{
  "init_std_up": 0.0235,
  "init_out_by_depth": true,
  "decay_shape": "linear",
  "final_lr_fraction": 0.0
}
Each number is 128 + 32 x the weight over its row's rms, rounded and kept within 0 to 255. Layers, rows and columns count from 0. The size above them is the row's rms in percent of the matrix's.

# layer 5 MLP up, 1344x512, rms 0.102, rows 11-45, columns 320-383
size [ 97  99  96 104  99  96 104  99  90  99  93  86  88  95  93 107 104  98  91  96  97  97  88 110  98  89 109  97 108 103  94  98 103  98 111]
[[132 181  97 150 146 125  84 160 185 121 167  93 144 128  94 122 134 155 149 116 132 165 134 174 132 109 128 102 147 127 157 139 140 201 133  82 138 104 120 108 124 155 114  70 167 110 111 105 123 151 135  67 129 142  97 132  74 158 122 132 127 144 175  88]
 [111 144  59 119 114 126 132 146 148 163  95  87 169 136 185 112 156 157 112 129  81 178 115 124 126 212  77 122 121 190 162 163 114 152 143 130 153 137 100 140 126 125  83 118 120 145 121 108 137 133 149 123 141 151 111  65 135  85 108  98  99 145  96 152]
 [ 95 107 110 134 121 128 128 153 133 110 100  98 153 151  80 142  90 142 150  93 165 116 112 131 164 130 123 141 103 119 213 186 100 147 216 130 117 107 125 167 130 121 125 150 173 103 111  68 135 152 146 142 144 126 121 157 110  92 173  90 144 115 125 135]
 [152 194 183 104 145 195 107 142  29  86 111 112 103  87 132 125 114 154 183 123 115 114 156 145 144 147 120 123  84 163  98 100 154 139 147 160 103 168 155 120 113 125 173  95 118 113 149 175 164 120 131  89 101  91 159  94 150 165 160 115  82 141 167  59]
 [110 117 163  95 136 153 161 134 120  53 138 120  64 169 148 149 151 119  96 165  99 172 144 111  97 161 169 103 108  91 138  54 137 116 139 114 119 132 119 163 104  78  80 104 192 102 124 162 128 158  88  92 118 168 203  96 152 152 181 175 135 125 132 153]
 [ 92 126 126 149 106  92  98  93 102 167 147 107 150 165 151 167 175 134 209 165 127 176 149  51 169 218 140 151 119 138 130 151 123 103 118 128 149  75 174  78 108  87 153 149 136 172  98 121 178 131 102 143  60 138 103 159 113 133 192  58 140 157  96 166]
 [137 109 134 185 125 138 104 129 152  33 148 132  76 145 158  79 115  90 103 156  77 175 203 163 191 116 128 137 158 119 152 143 154 140 166 132 156 132 123 118  97  91 112  97 152 216 146 172 127 152 105  94 123 129 110 132 133 145  93 137 116  85 159  93]
 [142 143 109 109 109 136 137 145 120 119  50 103 155 125 140  57 145  97  88 153 136 113 180 121 114 113 127 107 122  91 125 180  89  95  50 101 118 184  99 120 119 108 110 143 102 116 130 145 153 148 120  83 104 179 177  87 155 134 163 134  95 162 115 125]
 [144 106 126 106 178 136 139 156 145 151 129 112 123 128 100 101  89 152 113 125 112 156 112 200  62 177 154 178  48 107 127 135 143  98 150 134 170 152 134 174 172 127  68 177 114 138 114 113 106 148 116 147  57 127 122 176  95 153 136 117 119 108 146 149]
 [178 144 106 174 146  94 152 141 123 125 162  60 117 157 107 120  90 216 148 131 126 118  85 150 153  56 165 132 139 193 156 103 109 138 134 162 166 144 184 109 111 168 170 159  78 101 157 178 134 136 157  87 172 113 179 210  78  81 143 187  94 120  94 148]
 [108 145 153  91 112 100 108  96  72 130 148 105 208 105 103 177  82  60 156 174 194 117 159 165 127 145 101 102 150 116 171  80 112  95  75 148 187 160 174 164 100  96 137 132 114 165 115  87 121 139 112 139 140 110 205  49 131  64  96  76 102 107 148 161]
 [205 148 147 129 129 110 146 127  89  99 146 123 146  74 170  95 116 120 143 127 102 143  89 183 156 144  98 106  40 132  84  80 155 160 117 124  73 134 124 123 109 126 137 182 118 151 114 154 203 129 108  76  97 159 134 118 143 201 130 177 149 176 126 106]
 [129 138 148 156 194  94 163 121 133 149 107 141  72  93 161 134 182  99 111 124 135 114 156 149 142 142 133 160 142 137 128 126 135  90 109 126 122  78 128 146 161 131 105 117 124  61 176 150 139 178  89 170  52 237 140 195  86  43 162 107  98 165  99  85]
 [112 138 177 144 115 142 145  92 113 149 126 110 155  65 178  71  50 184  83 123 121 136 117  73 115 142  91 115 142 130 119 135 187 144 114 137 169 139 197 123 135 175  78 142 150 133 115  94 162  79 151 109 117 148 109 107 129 169 144  94 140  95 116 129]
 [129  90 105 102 130 142 176 101 220  79 116 113 138 105  94 188  90 103 144 136 120  62 164 196 147 155  89 101 150 110 136  50 109 144 127 131 137 120 139 128 151 154  56 122  88 128 144 136 150  78  93 135 127 178 131 137  94 117 112 137 181 110 151 163]
 [113 137  75 133  97 148 102  47 161 171 108 156 127 116  89 159 109 118 177 128 139  72 159 154 110  97 140 175 134 150 170 202 153 158 107 178 115 102 128 185 125 128 113 146 153 170 168  96 163 123 144 160 112 108 153 141 170 124  99 155 108 117 119 117]
 [111 192 112 158 143 143 113 143 130 151 114 135 114 139 150 158 121 123 142 125  99 121  88 136  89 151 177  84 119  74 137 230  82 149  76 139 104 166 111 137 148  89 116 155 137 133 122 130 146 135  97 141 119 174 174 213 203 112  88 188 122 169 117 103]
 [103  84 142 131 127 159 104  93 123 121 163 158 160 119 127 135  94  85 163 150  99 140  75  96 101 156 126 158 102 167 189 114 129 128 102 197 132 110 128  90 140 148 182 120 112  79 123 127 116 110 124 148 159  91 152 152 180 155 161 153 141  37  96 179]
 [122 145 123 108 146 105 124 148  73 185 134 194  94 101 108 127 111 112 120 124 128 138 138 103 156  78 104 126  69 129 120 127 161 137  96 136 153 144  89 124 170 110 149 118 100 148  43  91 108 103  83 154 206 143  98 153 136  98 146  98 171 145 129 129]
 [ 98 109 125 158 193 112 146 136  93 160 142 125 137 115 122 146 154  55 144 133 207 128 111  94 168 163  89 151 123 131 115 181 164 170 176 137 155 161  83 168 151 150  98 145 108 126 151 147 127  75 163 103 116 173  48 193  99 140 157 101 129 108 128 141]
 [ 99  99 123 112 172 169 135 125 151 178 183 108 153 150  58 159 140 128 177 149 137 104  98  46 111 157 107 134 197 149 137 144 129 102 137 138 119 133  71 162 103 150 132 135 174  76 151 139 143 132 122 119 115 133  95 123  91 121  77 158 188 141 118  93]
 [100 110 145 116 156 108  81 147 142 163 185 132 150 135 107 136 132 149  95  84 154 162 106 114 153 100 132 184 125 135 143 144 155 125 134 146 161 135 118 120 120 122 157  81 128 127  99 154  83  99 119 119 173 119 160 130 107 103 158 123 132 110 169 170]
 [118 221  94 121  97  84 166 107 144 120 109  71  95 134 147 129 139 120 116 170  91 117 131  79 144 163 182  97 167 125 166 163 136 137  99 106  94 139 119 148 119 127 178 117 119 118  95 121 181  83  76 122 105 128 130 142 136 135 144 123 131  95 111 131]
 [ 82  90  80 171  88 125 119  71 116 111 186 157 154 143 113 164  97 127 144  90 167 142 116 144 116  76 131  54 178 117  93  92 136 105 116 128 110 147 166 227 156 175 167 149 155 108  99 103 100 154  58 177 100 116  57 157  87 143 127  85 118  92 115 136]
 [107 131  91 141 114 130 149 181 112 113 169  79 103  30 108 145 114 122 128 115 225  94 149 150  95 123 197 147 184 135 179 112 188  82 119 113 166  73 157 104 116  82 141 119 132 150 141  93 129  75  97 128  87 132 138 178 118  93 140 125  82 123 104 147]
 [163 113 121 151  61 161 101 125 120 140 170 161 106 115 131  91 121 162 158 124 166 164 117 128 125  94  63 137 143 136 118 143 138 121 101 131 186 187 107 122 158  55  99 129 145 161  99 114 187 109 165 123 132  68 178 114 142  88 139 153 130 143 154 103]
 [167 154 157 129 101 125 178  91 162 138 115 130 140 118 127  89 172  86 202  67 132  92 123  98 148 110 156  91  86 184 135  99 101 189  92 115  92 102 115 137 187 166 133 108 169 158 160 156 103 114 125 163 109 135 149 112 104 161 156 130 126 153 159 125]
 [111 149 147 122 147 117 156 160  79 140 129 150 137 136 131 160  86 163 110 118 139 145 124 174 141 144 129 155 191 126 140 140 149  29 171 141  86 158 167 134 153 161 108  94 145 130  68  83 141 122  99 116 103 131 172 183 123 134  81 174  85 126 134 102]
 [144 116 181 131 130  40 117 105  75 109 184 136 131 179 130 157 171 144  89  88 148  70  61 117 108 189 142 120 131 143 164 108 178 110 106 135 109 133  91 102 125  85 102 124 169 164 108 125 111 122 139  70 122  68 106 119 137 163 126 101 175  93 180  86]
 [132 155 146 176 134 100 110 111 117 115  95 157  85 153 126 193 116 101 126 161 159 108 106 131 148  63 102 134 113 110 102 185 139 141 158 108 107 110 159 106 128  97 129  79 126 148 103 147  80  55 163 135 147  86 144  67 119 161 169  92 145 183 104 133]
 [175  88 164  73 119 118 172 102 105 111 151 101 168 164  93 152 131 112  69 153 104 120 139 141 139  78 136  89 138 121 134 125 162 105 180 136 134 201 126 127  95 107 108 142 191 169  95  77 152 110 135 172 149 177 136 123  94 126 137 130  96  53 122 135]
 [107  89 190 161 146 126 176 105  89 148  96  94 123 103 118 161 195 154 119 145 126 136 165  98  46 182 132 106 147 125 144  77  88  90 144  76 152 110 114 121  97 146 255 110 139  60 182 170 138 146 143 128 151 140 135 105 176 147 125  96 124 143 198  75]
 [115 122 126  62 142 166 132 136 151 145 135 141  97 117  76 182 161 127 138 113 147 121 160  92 134 173 150  94 147 124 122 133 135 143 151 103 121 145 182 174 154 121 126 161 106 121 171 119 113 122 164 125 127  99 123 101 118  32 103  80 150 143 181 165]
 [156 175 118 148 146 127  74 151 113 164 134 144 136 109 102 196 176 100 149 120 130 190 148  91  88  94 121 122 163 173 121  97 119 161 100  82 157 186 116 146 130  97 156 158 199 131 157 112  82 123 108 141  66 114  66 200  84 121  97 127 124 162 140 118]
 [143 102 153 109  91 108 104 133  55 148 118 182 225  85  91 128 186 168 187 177  99 171 188 182 113 141  31 114 120 112 113 149 144 139  78 127 132 120 129 121 111 183 107 128 166 173 122 105 128  99 143 139 130  97  88 137 130 146 106 162  88 184 102 151]]
# layer 5 MLP down (transposed), 1344x512, rms 0.0928, rows 11-45, columns 320-383
size [ 97  95 100 104  95  91 101  96  97  99  98  88  92 100 112 100 102 102  90  94 101 100  91 112  94  89 108 100 104 104  98 104  96 101 110]
[[103 111 107 211  94 137 114 119  94 102 127 173 179 165 104 174 117 132  76 102 148 158 104  72  97 134 127 128 137 100 120 121 143 185  95  78  86  95 132 134  90 139 121 122 158  55 103 189 153  80 104 109 121 159 133 122  83 188  61  74  98  99 137 124]
 [121 107 147 146  88 150 138 135 141 116 133  80 164 107 170 161 141 151 100 171 124 179 123 146 158 148 134 137 122 125 144 156 173 118 168 129 127 118 106 148 118 110 130 128 104 156 138  53  99 114 156 149  82 185 144 139 124 145 176 110 142 186 144 133]
 [ 85 196 153  36 150 141  93 150 114 119 159  47 200 121 122 201 117  91  84 161 185  99  87 101 160 131 112 142  98 127 149 138 150 140 127 126 129 131  76 134  74  91 106 129 127 189 120 134 109 107 150 172 115 177 111  96 121 111 122 157 155  74 172 162]
 [131 144 136 104 138  88 171 149 140 101 103  60 108  93 151 124 164 176 100 126 157 131  56 114 182 106  97 120 184 116 140 155 170 122  86  83 129  88 158 101 140 196 112 123 137  70  97 171 104 149  81  90 142  94  97  82 114 150 107 110 150 136 109 138]
 [104 121 143 147 142 134 132 136  65 123 148 142 129 149 141  32 141 112 128 137 116  68 129 170 139  88 100 100 125 108 130  82 114 133 136 122 114 171 201 128 160 130 107 122 145  58 155 100  87 113 148 143 117  83 138 108  77 132 155 127 147  95 171 114]
 [126 120 133 103  57 160 147  56  82 142 115 112  91 172 156 144  92 167 162 116 148 116 164 136 152 108  93  77 135 128 174 135 115 115 113 153 149 105 126 120 173 103 153 144 122 170 161 147  99 146 190 144  54 139  65 189  94 140 142 129 102 124 156 104]
 [113 125 110 130 151 111  89  80 133 131 176 176  97 145 124 124 148 170  98 190 147 163  77 128 165 108 144 160  98 117 163 106 127 114 133 139 123 196 202 133  94 198 136 110 159 128 102 115 115 168 161 132  89 157 126  40 165 124  61 172 140  64 143 147]
 [128 138 133 155 164 118 138 179 152 142 172 146 149 143 125 134 112 123 163 108  83  82 187  56 139 178 150 113 155  93 149 106 117 106  95 107  90  95 171 120 128 120  91  88 158 108  93  72  95 141  74 148 134 139  98  78 132 167 123  84  91 131  91 134]
 [134 128 100 182 119  86 120 124 127 130 161 132  91 131 101 111  77 141 189 152 137 124 168 130 114 167 131 221 115 137 162 153 161 106 105 143 135  93 103 111 102 118 132 128 109 110 122 122 169 136  76 199 113  61 135  79 116 118 146 141  98 126 107 144]
 [167 173 138 149  74 115  95  98 102 134 163  77 109 143 133 166  90 226 137 149 128  79 173 112 117 144 117 108 115 184 128  64  86 105 126 136 156 168 150 159 175  84 140 103  60 133 149  66 167  91 148 126 132  85 142  78 125 113 150 151 146 112  69 131]
 [114  83 195 118  98  55 198  93 133 167 160  87 149 155  98 123  61  72 187 128 192  86 105  69 118 139 108 105 157 115 146  52 176 133 101 120  49 154  94 106 158 159  86  71 161 122 145 128 138 103  83  85  82 103 123 130  82 141 116 180 145 159 154 151]
 [109 142 127 113 166  86 124 174  58  78 127 126 134 158 128 161  59 107  75 148 190 127 147  99 169 183 120 119 118  91 145 146 150 114 113 108  56 130 111 149 101 113 222 138 101 140 147 151  91 152 162 132 110  97 106 184 139 117 149 121 101 137 176 122]
 [110 146 107 152 147 107 120 125 165 134  86  95 119 124 121 111 170 214 188 134 165 145 117  38 140 103 156 111 133 165 137 120 134 109 165 142 155 100 123 147 105 117  87 145 167 147  70 102  68 105 125  45 117  95 134 103 123 122 125 180 109 180 152 131]
 [128 119 151 135 181  86 177 102 181 135 156 102 123 146 141 121 144 177  88 162 123 164 166 139 128 216 155  99 124 128  94 116 173 148 152 161 148 157 163 146 166 114 143 143 116 152  89  95 164 143 150 161 167 161 163  92  91 135 126 169 142 150 145 108]
 [148 143 108 143 144 131 130  92 116  99  93 185 149 102 165 130 127 167 151 117 130  87  84 154 140 168 128 159 166  52 145 112 133 126  90 105 128 142 160 182 126 140 110 178  75 122 114 123 127 145 127  65 168 118 136  83 163  85 160  88 181 135  96 169]
 [126 171  76 159 121 107 120 124 114 162 173  85 160 145  74 114 147 130 112 145 159 109 132  85  97  89 161 138 170  95 152 182 182 105 143 124  95 138 131 155 138 126 164  97 117 111 114  86 104 143 115 113 119 136 125 192 179 183 161  83 107 147 146  59]
 [101 140 171 124 105 124 112 134 137 101 103 204 150 137 119 145 152  69 145 122 101 158 158 139 109 136 113 153 178 126 143  71  84 150 183 154 136 144 135 105 137  49 127 109 106 136 147 136 158  85 154 148 122 106 171 102  90  82 124 114 116 118 107 167]
 [ 82 142  83 130 137 127  66 136 146 126 127 128 191 143  98 127 190 186 142 163 117 109 114 120  99 172 138 102  94 120 146 172 141 146 143 133 152 104 158  63 127 105  49  91 157 168 113 148  94 119 121 130 118 168  90 120 124 152 175 110 136 109 116 182]
 [106 198 111 124  97 133 105 143  49 136  81 141  97 121 151 136 162 135 222 116 104 113  84 134 108  82 126  92  98 137 179 136 113 134  67 133 129 141 179 166  68 118 163 156 102 139 135 164  93 137 177 130 167 118 123 160 100 166 149 106 153 202 135  95]
 [114 143 134  89 165 147  98 117  64  85 131  97 160 121  76 103 131 178 124 143 137  90 181 141 111 138  90 170  73  80  78 123 136 105 103  68 122 111 179 124 170  81  85 119 140 129  95 117  63  73 106 138 145 138 169 134 120 112  73 140 140 151 127 150]
 [138 138 127 172 132 181 123 188 114 154 144 183 119 133 153 128 178 122 148 153 118  95  38  79 132 129 125 190 130 142 155 141 123 108 115  96 148 125 103 130 168  98 136 144 126 185 148 138 148 144 104 128 168  83 103 125 111 108 121 134 180  97 120 149]
 [135 129 116 141 155 105 123 113 120 145 109 102 153 145 143 128 133 144 143 123 140  94 192 151  93 116 121 104  95 113 140 143 132 141 116 123  50 109 151  82 162  86 132 172 139 102 118  63 154 107 137  78 105 126 136 142 162  77 122 145 154 162 122 121]
 [182 172 136 132  93 164 168 158  83 100 153  86 144 171 163 170 120 171 126 135 170 134 135 109 102 113  81 155 172 125 153 113 149  82 102  99 111  95 127 143 101 112 165 115 134 156 114 199 105 155 118 140  66 187 138 162 167 123 110 105 100 127 119 147]
 [ 63 141 166 123 190 130 108 130 127 148 126 136 117 122 120 105  99 159 166 112 131 136  97 126 128 161 116 101  99 157 125  99 155 131 112 120 176 189 140 147 112 125  99 153 155  99 135 109 174 128 118  95  88 112 128  82 131 105 135 188 140 121  88 142]
 [111 137   1 131 153 128  98 138  83 123 137 152 189 157 180 140 116 184  99  84 116 147 104  92 120 117 130 110 145 136 145 176 112 125 104 122 142 159 116 153 164 169 177 162 102 101 134 153 121 118 109 187  88 139 133  91  72 104 115 100  96 128 150 150]
 [144 156 128 120 141  50 126 128 154  73  85 137 165 117 102 112  93  85 116 138 122 127 125 142  93  98  54 143 129 114 104 143 136 127 155 108 137 148 121 108 159 182  80 129  92 186 131 107 107  71 159 105 136 170  92 118 106 157  99 150 118  73 179 132]
 [117 107 171  57 133 136 154 165 168 158 176 112 165 172  95 137 104 150 176 167 110 136 119 103 182  96 128  84 109 101 113 123 113  56  98 129 121 143 165 117 125  95  88 152  94 174  76  83 105 180  91 116 179 129 105  69 106 143 104 145 115 167  84 100]
 [180 175 120  86 144 173 134 138 158  90 150 184 173  92 125 114 107 136 178 102 132 147 165 128  96 149 104  91 140 208 137 123  79 146 105  92  92  55 141 136 134  64 170 154 128 105 174 128 100  84 162 135 147 130 119 165  66  97 113 161 166 118  96  82]
 [101  85 195 142  96 124 166  85 111 123 200  66 133 156  89  79 115 118 112 156 156  81 185 175 169 128  84 121 189  84 100 120 122 103 175 153 196 147 171 126 105 110 135 142 113 140  84 111 149 127 164 111 138 125 133 112 112  98 152 107  86 101  82 114]
 [141 165 119 160 106 164 137 177  92 157 131 137 135 152 105 117 150  90 102 150  88 102  97 142 146  67 139 150 104 144 133 193 169 145 120 131 111 139 113 164 110 126 109 103 111 119 142 159 152 123 142 121 108 102 158 122 163 204  99  96 132 116 155 172]
 [ 96 180  73 137 144  61 149 111 120 124 149 116  78 141  96 129 118 140 115  99 113 120 150 117  88 118  90 134 194 111 120 139 168  84 130 135 165 118 197 122 144 100 128 133 150 101 125 121 140 107  81 176 122 145 158 115 114 134 106 142 172 152 151 167]
 [174 110 123 115 122 120  57 139 102 115 133 148 147 126 115 139 100 121 138 189 159 173  83 153 117 175 148 120 118 117 127  81 147  97 158 119 156  65  96 188 145 133 134 163 103  92  95 139 128 153  94 167  93 135 154 146 157 142 139 167 145 113 152 174]
 [137 111  97 112 105 111 115 145 189 119 140  42  74  76 118 102 133 155  75 100 129 119 147 111 152 136 149 144 227 140 104  80 161 186 138  63 143 101 159 139 147 103 119 162 177  98 185 161 154 116 158 136 134  85 167 142  57 118 148 127 106  86 123 173]
 [137 117 147 127 126 130 123 138 115 117  83 115 125 154 128 119 157 114 137 215 136 108 169 151 159 194  87 128 141 152 108 127  90 135 105 152 185 123 140 124 128 109 131 134 152 179 103 168  98 144  20 185  75 153 131 137 109 105 143 132 110 166  61  86]
 [121  67 159  99 139 109 111 141 156 189 104  92 149 145 147 149 161  89 128 152 184 192 167  82 127  82 135 111 144  97  83 115  45 152  94 136 145 122  95 154 166 111 114 157 136  88 174 162 144 185 142  86 133  85 158 130 133 105 149 133 134 128  84  99]]
# layer 5 MLP gate, 1344x512, rms 0.099, rows 12-46, columns 320-383
size [ 96 100 106  96  90 104  95  96 100  98  90  98  99  97 107 107 107  90  96 100 101  88  96 111  93 109 102 109 104 102 100 101 100 116  99]
[[ 63 128  98 133 117 154 117 177 120 157 117 167 134 119  33 156 129 109  96 149  98 117 139 102  82 142 151 152 111 148  97 172 105 133 139 155 186 109 147 146  88  56  82  86 154 119  92 138 153 139 123 165 138 145 126 165 159  79 109 172  86 142 100 126]
 [ 95 113  72 119 167  67 129  80 207 209 145 140 120 133 124 140 114 138  94 134 130 102 123 137 109 169  97 123 158 119 172  90 103 170 131 149 133  85 110 126 128  75 137 116 114 125  97 141 113 170 168 177  99 143  93  93 105 137 128 137 137 135 111 120]
 [ 99  93 110 224 107 192 151 154 169 122 167 127 209 146 184 178 124 100  92  86 145 129 102 134 125 135 165 135 126  82 106 188  89 187 149 150 162 175 135 152 161 128 105 158  97 156 165 108 102 128 150 169 150 118 123 199 161 116 187 141 107 118 139  88]
 [159  58 153 175 137 116 110 165  95  72 112 119 121  94 136  82 154 121 125 153 103 190  77 153  93  72 130 173 102 134 191 125 104 153 144 125 147 117 153 130  92  78 118 117  87 133 121 119 118 118 147 159 101 157 137 141  58 148 146  95  62 116 121 140]
 [134 104 175  97  91 134 167 146 134 111 130  70  82 153 117 135  90 145 146 134  83 142 109 125 145 156  84 178  77 129  67 109 170 132 118 128 132 104 115  81 123  21 126 132 154 156 112 170 131 111 140 131  89 151 106 151 124 121  89  99 154 151 204 149]
 [143 120 170 157 144 130 106 150 112  64 155 143 205 113  71 141 135 143 133 107  94 128 120  95 129 114 118 212 178 158 141  88 133 139 141  90 102 141 136 184  76  63  66 152 144  84 134 131 111 129 125 159 139 123 166 149 144 116  89  94 109 175 165  83]
 [ 90 109  88 124  88 136 109  91  85 192 143 126  65 100 157 137  40 135  51  95  23 144 126  79 147 150  82 181 135 146 104 123 147 171 160 147 123 115 117 150 148 103  70 120 165  96 111 128  80 155 144 121 155 122 195 147 153  93 121 104  76 163  71 142]
 [ 93 114  97 127 110 125 149 109 126 112 130 160 191 114 187 106 125 151  86  96 125 138 127 116 129 141 169 201 111 127 152 116 124 142 150 139 111 128 185 120 135  81 181 142 127 118 140 107  92 122 164 131  79 186 127 203 171 125  92 144  83 134 115 113]
 [108 118 193  71  89 166 113  77 122  94 122 155 173 150 165 176 150 160 115 197 132  86 145 132 148 180 147 130 114 102 150 155 200  89 118  87  97 159 162 156 117  90 145 137 107 165 145 141 144  93 125 122 133 144 149 125 129 123 128 111  63 107  65  98]
 [126 160 142 147 160 133 125 183 102 172 116 169 131 144 124 106 105 116 162  45 201 122 163 149 167 133  74 164 121 133 114 143 145 108 154 128 102 157 123 143 144 156 136 116 102  88 130 116 151 111 160 203 117 141  94 104  97  94 154 123 123 169  95 100]
 [173 153  61 100  92 170 107 146  75 121 143 111 151 119 158 107  57 161 105 122 123 141  95  93 150  98  83 152 104 154 158 172 110 114 186 139 140 120 140 141 117 149 133 157 132  71 125 149 162 167 132 103 132 172 133 130  70 113 170 169 121 121 120 137]
 [165 138 123 144 160  96 125  94  78 166 141 110 128 129 131 117 127 153 117 166 141 121 115 132 147 128 116  90 121  66 116 150  95 129 139 163 132  86 131 163 143 100 175 117 124 121 128 108 130 164 112 157 140 130 155 157 105  85 103 141  66 106 101  99]
 [120 155  78 153  80 129 122 161 128 127 178 114 157 168 103 105 175 119 178  86 151 117 135 127 181 145 146  93 128 124 135 217  80 115 166 108 144  72 142 131 129 161  93 170 128 118 170  45 112 127 147 105 180  70 172 130 148 147 107 118 125 119 114 146]
 [145 151 100 121 101 109 199 145 121  77  90 104 128 146 115 130  93 156 118  97 128 123 156 206 129 156  64  53 168  69 165  79  98 137 113 176 169 119 145 175 138  97 136 100 143 149 106 105 131 137 123 155 113  83 113 144 126 115 128  98 154 151 150 127]
 [145  96  81 108 132 198 159 129 130 121  76 140 158  99 126  97 147  95 159 165  68 151 124 103 150 131 128 191  82 102  37 186 147 189 123 126 116 144 155 167 104 110  75  91 107 113 119 132  94  99 150 101  97 119 138 143 123 242  88 102 111 139 167  98]
 [113  93 155 161  84 147  72  99 106 143 126 169 124 116 100  31 141 163 102  82 108 161 191 141 143 159 115 137  96 102 138  78 106 141  78  97 147  99 158 112 132 142 125 121 158 130 131  78 147 121 124 151 136 159 171 203 127 148 132 147  78 123 164  97]
 [144 144 190 103  86 120 114 140 136 122 124 100 170 186 125 111 174 114 150  86 141 164 158 148 134  97 195  96  97 132  73 152 136 114  96 103  85  89  44 154 109  83 112 157 116 172 115 129 122 167  76 168 214 119 158 109 156 142 119 160  83 141 150 143]
 [118 157 151 139  95  98  98 184 126 122 199 108  92 116  67 140  88 139 138 176 159 151 135  95 121 176 131 156 102 100 141 155  52  79 122 113 135 103 169 152 145  80 101 105 121 106 178 106 139 133  65 158  87  90 137  92 166 176 125  97 109 135  81 168]
 [ 88 110 137 109 164 123 106 127  97 145 114 109 139 160 117 139  89 146  98 165  97 105 137 181 150  94  91 159  74 137 132 130 153 148 125  86 143 123 128 131 151  95  86 157  64 134 136 107 174  85 125 103 171 134 161  98 206 107 159 145 117 100 131 102]
 [160 147  84 109 141 156 117 102 176 112 167 140 141 149 109 162 158 118  77 142 107 146 190 111 121 137 169  88 148 169 116 135 108 220  98  81 119 131 151 139 113 125 155 123  88  90 128  63 160 131 158 143 166 182 102 134 128 171 170 117  94 125 190 103]
 [118  94 156 185 160 159 102 158 121  86 135 163  98 127  83 103 144  59 139  94 143 205 107 126 128 115 113 105  92 122 148 142 140  96 142 128  82 145  98 109 143 101 199 159 142 147 125 159 139 152 144 113 155 200 143 240 139 165  87  92 151 138  94  89]
 [144  68 124 146 178 150  79 160 109 157 170 198 171 131 142 136 103 135  99  65 123 148  86 224 138 105 134 145 167 136 165  97 123 180 194 128 170 125 133 160 182 140 138 142 154 123 154 165  91 132 159 145 118 148 111 106 105 154 109 114  82  90 103 146]
 [ 87  82 187 118  90 119 124 101 131 136 178 149 152 164  78 107 140 164  74 141 163 135 149  87 136  96 173 107 192 105 121  94 150 174  89 157 104 156 111 110 137 127 146 108 131  77 167 119 175 165 127 159 122 123  97 124 108 133 184 123 163 205 158  79]
 [163 150  42 208 220 108 114 175 152  91 107 128  96 106  74 103 150  82 123 150  64  90 100 119 138 192  91 149 135 185 194 169 128 149 173 144 178 122  72 164 159 155  71 134 114 122 116 166 111 118 142 134 141 140 172 169 170 119 106 128 120  91 160  98]
 [123  85 149 161 112  60 132 130 122 103 144 125 144 126 126  88 199 126 117 109 141 154 115 162 135 183 178 112  91 149  62 112 173 135 124 110 155  87 155 156 149 109 150 155 124 108 192 116  40 141 139 128 132 119 131 127 128 126 157 106 142 150 148 130]
 [137 109 114 128 115 132 192 110 142 169 188 127 191 174 197 105 167  87 118  87  88 105 111 110 165  93 101 107 119 137 153 133 146 150 139  93  92 161 137  87 136 139 104 114  67 167 134 116 161 149 105  77 117 124  70 124 118 158 106 138 104 101 141 106]
 [161 136 147 131  72 105  86 142 164 108 104 139 121 172 101 124 131 199 154 149 129  97 113  88 126 153 198 122 128 102 131  99 152 174 139  95 147 140 135 166 117 114 153 147 152 131 115  99  98 203 204 106 142 104  98 131 156  71 150 149 120 178 124 154]
 [ 77 111 189 144 138 154 127 135 114  64 188 161 122  76 169 220 110 108 105 123 153 151 173 123 155 144 154 138 182 125 104 121 123  80 136 131 141 118 131 120 150 149 167 129  50 136 132 150 117 172 139  96 149 110 142 148  92 131 163 107 127 121 137  87]
 [142 194 156 122 148 106 100 169 129 201 186 128 155 122 150 132 192 200 115 128 106 140 153 130 134 133 139 139 138 118 136 186 133 165 118  87 182 153 143 127  76 143 132  56 144 176 132  99 122  80 132 161  92 124 124 151  95 163  92  70 194 132 132 154]
 [155 135 111 157  98 154 134 123 150 129 140 132 143 118  89 101 109 188 188 172 110 192 142 123 119 129 164 107 106 129 175 157 171  83 159 111  85  64 125 169  96 219  96 127 104  96 165 100  79 110 141 138 131 121 153 131 133  98 156 110 108 192 128 132]
 [136 139 133  87  97 123 131 126  70 145 157 145  97 142  94 110 157 120 129 145 127 137 121 149 135 114 133 129 128  87 100  96  79  70 115 132 142 134 145  58 113 126 154  70 168 147  73  80 196 129 134 133 119 151 101 142 138 117 104 102 135  77 147  89]
 [ 76 182  94 127 141 108 106 173  98 151 120 193 143 127 151 114 146 100 129 120 168 154  80 154 154 151  99 108  69 144 135 168 133 124  89 137 114  87  75 154  87 121 158 135  95 124 101 104 157  92 255 118 158 148 109 158 163 149  74  94 103 144 123  66]
 [153  71 108  91 130 133 124 143 122  80 113 139 165 139  74  95 130 128 150 168 128 182  81 148 141 140 148 162 121 181  89  99 119 148 129  72 100 145 145 121  67 122 129  92 199 130 150 152 132 134 157 122 125 102 132 114 131 121 125 162 167 105 105 105]
 [142 122 186 148 148 135  93 118 116 138 135 183 235  92 168  87 150 214  95 135 105 102 179 110  86 112 107  87 129 118  51 129  68 123 115 180 133 255 167  89 128 173  48 170 153 102 146 135 126 130 146 152 102 148 151 109  89 141 139 130 119  95 118 119]
 [154  67 146 121  76  95  94 107 173 113 134  70 150  42 107  98 144  63 152 180 151  94 122 168 118 111 159 136  74 128 132 141 142 168 181 139 165 156 183 105 140 101 117  53  93  63 146 114  76 121 131 122 104 136 164 122  99 166 135  97 125 145 103 153]]